{"n_layer": 12, "d_model": 192, "n_head": 3, "n_kv_head": 3, "head_dim": 64, "d_mlp": 768, "vocab_size": 8192, "activation": "tanh_gelu", "norm": "layernorm", "norm_place": "pre", "norm_eps": 1e-05, "positions": "learned", "qk_norm": false, "attn_scale": 0.125, "bias": "all", "tie_embeddings": false, "parallel_block": false, "init": "normal", "init_std_qkv": 0.0361, "init_std_o": 0.00736, "init_std_up": 0.0361, "init_std_down": 0.00736, "init_out_by_depth": true, "optimizer": "soap_variant", "lr": 0.0054, "lr_mult_o": 0.855, "beta1": 0.95, "beta2": 0.99, "lr_head": 0.00552, "grad_clip": 0.5, "warmup_steps": 200, "schedule": "wsd", "decay_fraction": 0.456, "decay_shape": "linear", "final_lr_fraction": 0.1, "batch_tokens": [32768, 65536, 98304], "seq_len": 512, "doc_mask": false, "train_tokens": 131500000, "steps": 2062, "dataset": "wikipedia_en"}
Each number is 200 + 40 x the weight over its row's rms, rounded and kept within 0 to 999. Layers, rows and columns count from 0. The size before them is the row's rms in percent of the matrix's.

# layer 6 attention output (transposed), 192x192, rms 0.0824, rows 100-125, columns 128-191
093,207,208,177,198,219,191,234,267,171,124,204,170,196,232,201,212,152,175,276,191,265,152,201,198,233,255,216,136,185,291,181,226,228,195,267,134,205,213,204,153,249,178,220,202,199,171,221,172,146,186,185,245,186,221,195,135,225,203,204,251,205,147,176,146
085,200,243,267,236,232,195,180,222,232,148,123,216,181,137,240,199,193,168,184,201,133,188,225,238,179,117,177,211,189,198,177,158,226,204,138,265,234,193,231,196,208,264,171,269,171,229,233,119,220,254,191,180,187,155,239,254,152,157,189,221,141,200,213,188
089,254,174,194,241,209,199,170,133,165,194,250,249,191,167,183,191,196,211,217,247,152,192,138,183,233,186,122,180,259,199,168,234,171,250,167,205,180,202,232,234,197,159,161,187,161,170,232,169,136,234,214,263,209,175,92,255,195,169,240,157,119,144,185,203
091,128,180,185,161,171,240,149,238,171,263,176,161,172,191,230,224,166,190,162,247,260,236,186,183,221,148,193,159,186,174,145,161,202,157,212,171,165,180,177,163,152,256,170,261,236,212,206,200,209,133,136,223,221,174,206,198,225,176,160,117,165,284,159,173
090,166,252,223,198,160,192,171,217,210,230,136,157,247,222,151,213,174,219,231,207,281,204,199,152,281,182,145,167,199,154,182,249,265,215,179,213,186,147,103,198,183,251,198,199,215,232,226,127,195,206,217,204,230,181,225,180,155,215,221,252,118,212,195,162
115,199,314,233,246,230,249,256,303,205,160,237,239,187,208,179,231,230,242,189,202,244,237,248,168,125,182,266,133,217,197,220,186,230,200,169,198,214,202,212,212,206,112,219,203,163,233,233,181,207,176,231,245,191,288,106,233,250,188,247,178,210,206,146,155
098,153,243,216,206,266,159,203,168,144,154,193,216,237,141,245,214,191,188,157,207,279,288,135,245,128,198,238,259,189,154,217,194,200,228,192,159,215,181,258,194,262,221,199,241,237,196,224,196,265,233,197,253,218,265,219,134,254,222,253,144,194,288,158,195
096,145,158,243,149,204,172,191,124,196,232,160,169,247,139,226,193,143,201,223,246,232,203,201,207,272,137,209,237,180,131,158,200,203,239,200,199,208,208,132,207,185,243,288,191,159,205,199,178,217,231,263,240,215,195,211,231,222,193,218,174,251,319,154,203
112,156,208,161,196,179,230,166,148,225,220,261,141,149,290,195,165,232,168,198,166,185,212,183,194,216,210,105,165,196,79,169,180,198,118,232,170,200,111,188,212,122,186,213,209,255,196,204,207,230,176,158,109,205,240,263,180,173,166,193,217,198,214,271,210
082,209,213,257,194,175,193,174,137,207,203,148,323,133,219,184,212,177,236,192,177,226,166,243,250,247,228,189,216,211,239,184,157,232,244,246,167,189,229,155,183,253,133,235,239,129,183,255,233,217,184,175,158,214,185,192,196,231,287,225,117,213,149,255,148
098,229,186,229,181,211,298,202,240,199,147,197,223,196,210,258,191,238,244,191,233,269,211,143,238,122,155,202,202,194,128,206,199,161,255,222,223,231,224,251,174,243,158,295,286,176,199,136,221,262,247,178,157,219,219,251,220,221,231,140,157,189,263,194,251
098,193,205,168,239,231,220,202,156,204,169,195,268,234,167,305,237,203,249,174,125,149,178,236,183,119,146,221,177,178,244,141,207,224,110,187,182,188,229,206,204,246,279,221,185,183,195,169,161,160,209,170,197,197,180,171,277,255,169,183,169,246,186,203,210
097,218,235,199,212,251,189,137,195,138,188,212,280,186,202,247,185,166,223,259,149,215,227,197,160,203,278,151,219,169,224,173,202,186,161,179,254,167,144,174,148,153,303,169,144,239,150,211,156,247,207,147,245,202,198,141,181,161,225,212,181,242,197,230,234
089,246,141,194,163,219,200,213,220,167,161,135,228,204,180,157,173,213,190,251,113,172,161,193,169,220,217,241,222,184,204,193,188,185,228,156,133,177,147,292,206,273,261,146,142,262,250,244,159,133,217,155,233,157,252,190,168,221,155,159,188,180,169,212,195
087,220,252,207,236,239,188,176,229,167,302,203,248,241,182,212,252,219,242,150,266,223,239,182,241,301,245,240,198,231,235,269,256,227,227,169,238,182,263,235,237,172,166,187,234,213,198,257,231,205,201,252,231,201,181,190,257,217,224,156,145,253,213,178,193
097,242,219,170,228,232,203,237,233,179,185,211,188,154,263,162,234,222,169,192,191,188,195,196,206,286,235,223,175,152,235,185,196,314,202,186,217,163,172,173,184,206,233,176,174,212,237,190,193,196,202,281,98,167,206,194,203,187,159,212,184,262,179,223,200
086,187,213,126,142,171,237,197,249,244,97,165,152,183,164,206,181,180,161,237,241,149,204,171,197,284,172,171,177,174,167,250,206,160,236,240,154,119,200,228,183,279,206,179,207,238,231,216,271,235,141,172,246,107,173,175,204,186,180,138,204,173,209,221,275
100,172,155,217,188,123,167,200,199,156,173,181,234,181,173,224,249,173,239,129,262,229,210,205,252,204,232,232,223,156,172,208,182,191,205,260,187,268,185,179,176,182,180,219,171,181,214,159,239,188,189,147,216,256,178,215,165,283,152,282,196,259,164,148,164
088,196,279,275,205,176,189,158,199,84,151,193,217,197,238,206,187,186,180,188,204,176,232,274,233,165,177,226,168,190,292,233,131,171,210,183,209,242,195,233,271,198,179,217,140,193,165,187,134,155,179,158,193,150,229,230,183,231,135,167,230,200,174,242,172
096,124,262,232,194,192,183,129,229,113,228,160,163,226,195,238,206,168,219,176,225,132,191,154,214,214,180,226,153,216,277,279,212,137,201,228,270,138,151,169,300,169,162,185,224,156,201,171,160,218,227,196,201,152,235,168,159,226,200,187,266,205,186,163,210
089,212,228,137,133,153,240,181,165,184,145,155,189,219,148,209,254,257,177,143,144,186,249,234,237,202,133,252,176,210,206,196,157,148,186,243,169,237,214,220,240,200,253,214,223,193,186,189,253,224,213,245,219,199,256,242,171,222,229,173,207,114,189,199,246
088,156,214,249,96,169,171,162,216,177,159,218,232,234,238,175,158,197,152,268,173,193,199,162,221,282,237,209,224,266,138,201,246,244,222,249,134,229,211,221,187,179,164,233,191,242,157,223,219,147,163,190,194,191,175,308,227,133,143,247,207,235,236,144,169
085,168,173,118,267,196,224,164,260,236,169,196,155,228,161,188,203,210,270,237,179,175,181,205,185,203,206,159,234,186,174,211,231,156,176,210,294,188,208,207,155,188,265,188,150,191,107,182,197,243,143,243,273,119,180,165,200,101,216,94,191,164,246,235,253
093,147,168,194,195,244,172,230,246,205,191,164,167,166,217,273,145,212,158,275,263,210,175,214,170,191,153,270,260,227,251,193,200,149,262,195,139,175,229,180,232,264,214,205,171,243,284,186,163,174,237,225,216,249,281,156,128,261,183,186,171,176,145,197,158
103,221,124,150,213,234,228,190,194,198,273,215,135,160,209,230,193,264,191,234,150,126,150,167,253,265,214,174,197,180,187,201,217,204,232,218,195,273,165,207,235,211,225,226,296,195,189,210,186,190,216,169,289,269,227,197,167,176,237,213,140,259,196,198,163
089,189,206,184,179,207,267,219,299,214,183,305,190,164,186,131,217,224,246,226,150,166,202,150,209,235,210,239,187,193,190,158,179,242,193,96,187,119,199,264,208,188,232,189,198,222,200,146,210,206,181,248,173,192,94,199,181,152,149,225,248,217,173,176,209
# layer 6 attention value, 192x192, rms 0.109, rows 101-125, columns 128-191
090,259,156,124,207,134,205,221,213,216,270,220,153,304,238,192,232,249,201,221,205,242,227,208,115,251,251,231,186,240,256,233,149,210,157,216,185,168,288,211,196,274,221,240,211,164,193,78,220,256,178,140,175,195,216,210,134,166,242,163,181,182,170,198,178
097,252,245,224,156,190,214,215,237,198,157,165,201,219,287,184,234,161,169,175,133,163,195,200,150,211,221,225,216,125,207,142,213,191,169,217,196,232,200,152,168,245,222,162,174,189,108,178,264,174,209,158,263,178,233,240,146,202,193,151,225,177,285,218,193
095,274,187,208,180,208,194,221,174,188,222,151,158,261,162,226,205,255,198,195,164,149,102,241,186,200,203,178,345,219,236,278,271,208,241,187,203,169,176,269,209,217,176,243,159,122,126,203,201,192,196,180,247,193,253,187,148,194,191,243,285,170,153,208,204
096,236,202,174,226,208,232,174,210,219,244,233,203,172,128,216,252,312,215,176,221,197,205,136,140,171,167,241,238,155,213,161,121,167,158,174,156,213,211,304,156,202,114,199,182,178,154,197,270,212,150,202,220,130,185,215,248,209,192,264,146,264,200,170,160
119,195,151,205,192,144,218,156,127,184,185,187,200,210,264,240,203,219,155,221,269,262,119,154,200,241,186,201,152,142,158,219,154,253,173,172,241,207,297,196,246,241,218,148,200,255,180,157,220,191,219,181,195,165,184,223,161,220,189,247,224,190,219,168,280
102,285,146,194,165,151,238,179,189,228,240,197,137,148,260,230,161,185,202,212,250,152,240,204,187,190,169,168,113,225,343,221,188,258,196,201,188,230,148,150,239,120,263,206,261,154,175,230,145,210,197,231,145,155,185,210,242,142,199,140,230,199,150,264,210
103,208,197,180,266,169,187,256,187,170,253,222,195,108,195,148,228,241,215,231,167,215,271,210,237,167,236,192,215,180,201,245,175,171,89,155,178,237,175,265,245,147,223,243,288,243,175,143,131,208,171,187,190,131,201,190,143,148,167,164,154,186,159,221,216
107,215,272,194,245,220,141,280,234,208,201,182,214,218,181,225,187,155,268,198,191,209,210,149,150,194,173,178,265,205,252,240,219,212,311,219,210,161,259,156,217,200,178,240,198,154,185,162,154,204,177,237,258,171,226,191,275,214,168,216,237,173,127,203,175
085,167,229,196,180,215,259,267,230,188,196,214,127,273,221,182,183,117,176,212,218,192,221,212,276,211,127,216,160,279,188,246,241,203,178,196,227,181,208,283,144,165,220,238,210,226,212,227,151,197,253,244,237,228,213,151,200,161,247,206,229,192,181,228,197
102,185,157,187,186,202,118,193,264,248,221,138,155,203,98,129,175,208,261,229,239,178,206,239,126,179,260,205,213,229,195,176,160,297,102,194,210,204,209,219,243,187,192,182,121,228,230,221,175,207,232,194,253,226,190,204,195,177,251,217,214,172,182,211,209
103,182,135,136,219,146,250,211,190,163,150,190,125,233,225,126,179,230,135,152,236,229,206,217,204,203,217,175,186,206,203,238,179,233,293,262,161,207,208,285,155,187,198,239,194,216,239,245,229,230,152,127,188,253,228,240,148,185,234,200,208,119,180,212,182
093,203,165,236,230,199,238,211,204,191,241,177,152,209,188,192,157,193,182,165,150,192,197,234,241,174,168,266,188,253,214,173,230,200,257,316,200,215,204,171,191,252,90,254,157,188,224,191,209,186,222,174,146,285,200,213,201,245,190,131,174,266,163,230,160
093,196,182,161,185,246,243,111,156,217,185,229,169,195,214,168,186,241,195,209,183,151,162,222,204,238,202,192,211,196,266,221,215,198,162,170,168,152,232,119,245,172,200,161,250,163,201,171,256,190,259,160,237,174,112,146,209,179,205,222,168,202,196,228,192
088,220,179,157,218,238,216,171,208,252,144,238,212,265,251,252,211,179,160,221,215,178,219,191,202,131,126,134,163,174,220,174,187,205,144,227,172,199,145,135,191,285,286,220,208,152,175,88,272,204,163,100,202,301,182,181,155,223,206,266,236,140,170,228,235
100,209,221,213,242,266,205,198,162,129,178,189,259,218,192,162,173,135,203,194,192,202,212,190,229,151,107,227,206,244,170,225,183,187,235,220,195,118,273,212,207,216,181,229,158,221,162,176,228,201,177,141,227,277,157,197,193,220,227,253,225,222,252,193,173
085,256,186,231,185,250,185,188,141,208,244,201,167,222,174,134,187,215,221,239,179,225,251,176,199,140,204,238,250,176,257,241,310,235,199,152,249,205,145,162,179,225,233,247,235,137,233,145,216,215,282,255,153,228,228,207,246,202,188,204,198,195,220,212,199
104,213,261,196,210,175,177,196,211,214,180,211,178,193,189,233,163,200,197,172,207,205,233,161,169,151,164,156,150,205,172,242,246,206,184,206,175,118,182,196,194,147,239,174,260,175,153,285,141,245,222,204,183,175,225,228,170,135,166,255,207,218,161,167,229
094,263,167,161,193,203,220,202,219,176,189,200,169,151,205,205,218,194,245,148,241,265,206,146,189,194,198,206,167,210,199,217,248,204,212,247,61,188,255,181,204,189,243,164,216,195,211,234,174,203,242,182,194,236,168,121,245,205,273,232,224,159,253,175,261
099,204,171,174,236,148,225,254,209,322,130,229,267,176,245,133,236,191,246,217,192,193,225,228,179,195,220,200,214,177,173,214,223,162,196,204,211,256,158,311,164,243,218,205,165,215,195,141,203,169,230,180,218,269,221,277,179,195,178,179,166,211,228,178,229
097,258,160,206,151,227,166,253,181,214,211,236,207,204,218,139,177,194,279,191,211,155,197,233,164,163,220,161,164,152,221,208,192,264,198,158,191,195,211,211,208,241,148,178,245,237,220,163,204,149,247,177,230,184,186,193,201,189,231,148,175,276,213,188,202
098,189,287,237,270,256,182,217,190,246,211,231,167,105,163,269,239,203,245,211,254,260,188,161,152,233,217,128,242,185,226,215,195,135,235,111,250,198,163,185,204,204,174,157,195,160,239,171,251,206,205,162,209,233,193,157,246,265,216,264,161,192,233,301,239
091,175,191,201,177,275,195,210,184,265,253,209,271,216,206,211,212,255,131,222,205,304,242,213,148,203,267,213,209,229,276,233,157,186,202,235,133,292,229,217,153,233,132,276,215,249,236,197,205,229,169,169,108,223,200,252,209,225,157,168,227,242,211,145,118
096,283,184,236,213,150,202,198,146,219,223,269,259,304,184,106,215,195,286,198,168,150,205,260,221,253,248,165,151,172,215,189,174,214,183,156,204,220,217,162,179,202,212,164,235,211,154,246,181,138,297,211,177,197,164,161,252,218,227,189,208,225,228,145,219
106,223,247,199,160,220,186,181,252,236,145,150,235,211,157,228,187,179,208,226,228,179,252,187,199,186,187,142,259,220,215,218,171,179,103,188,211,184,197,162,179,152,165,181,182,222,152,139,279,174,177,127,117,209,254,193,169,172,186,209,195,208,175,210,243
091,283,251,170,228,212,142,155,197,239,222,123,203,207,188,276,194,190,147,258,162,220,176,244,136,210,164,130,170,183,224,169,178,153,202,161,261,272,208,205,191,246,166,201,210,162,180,230,224,157,196,158,159,210,213,200,218,207,175,227,150,187,160,249,154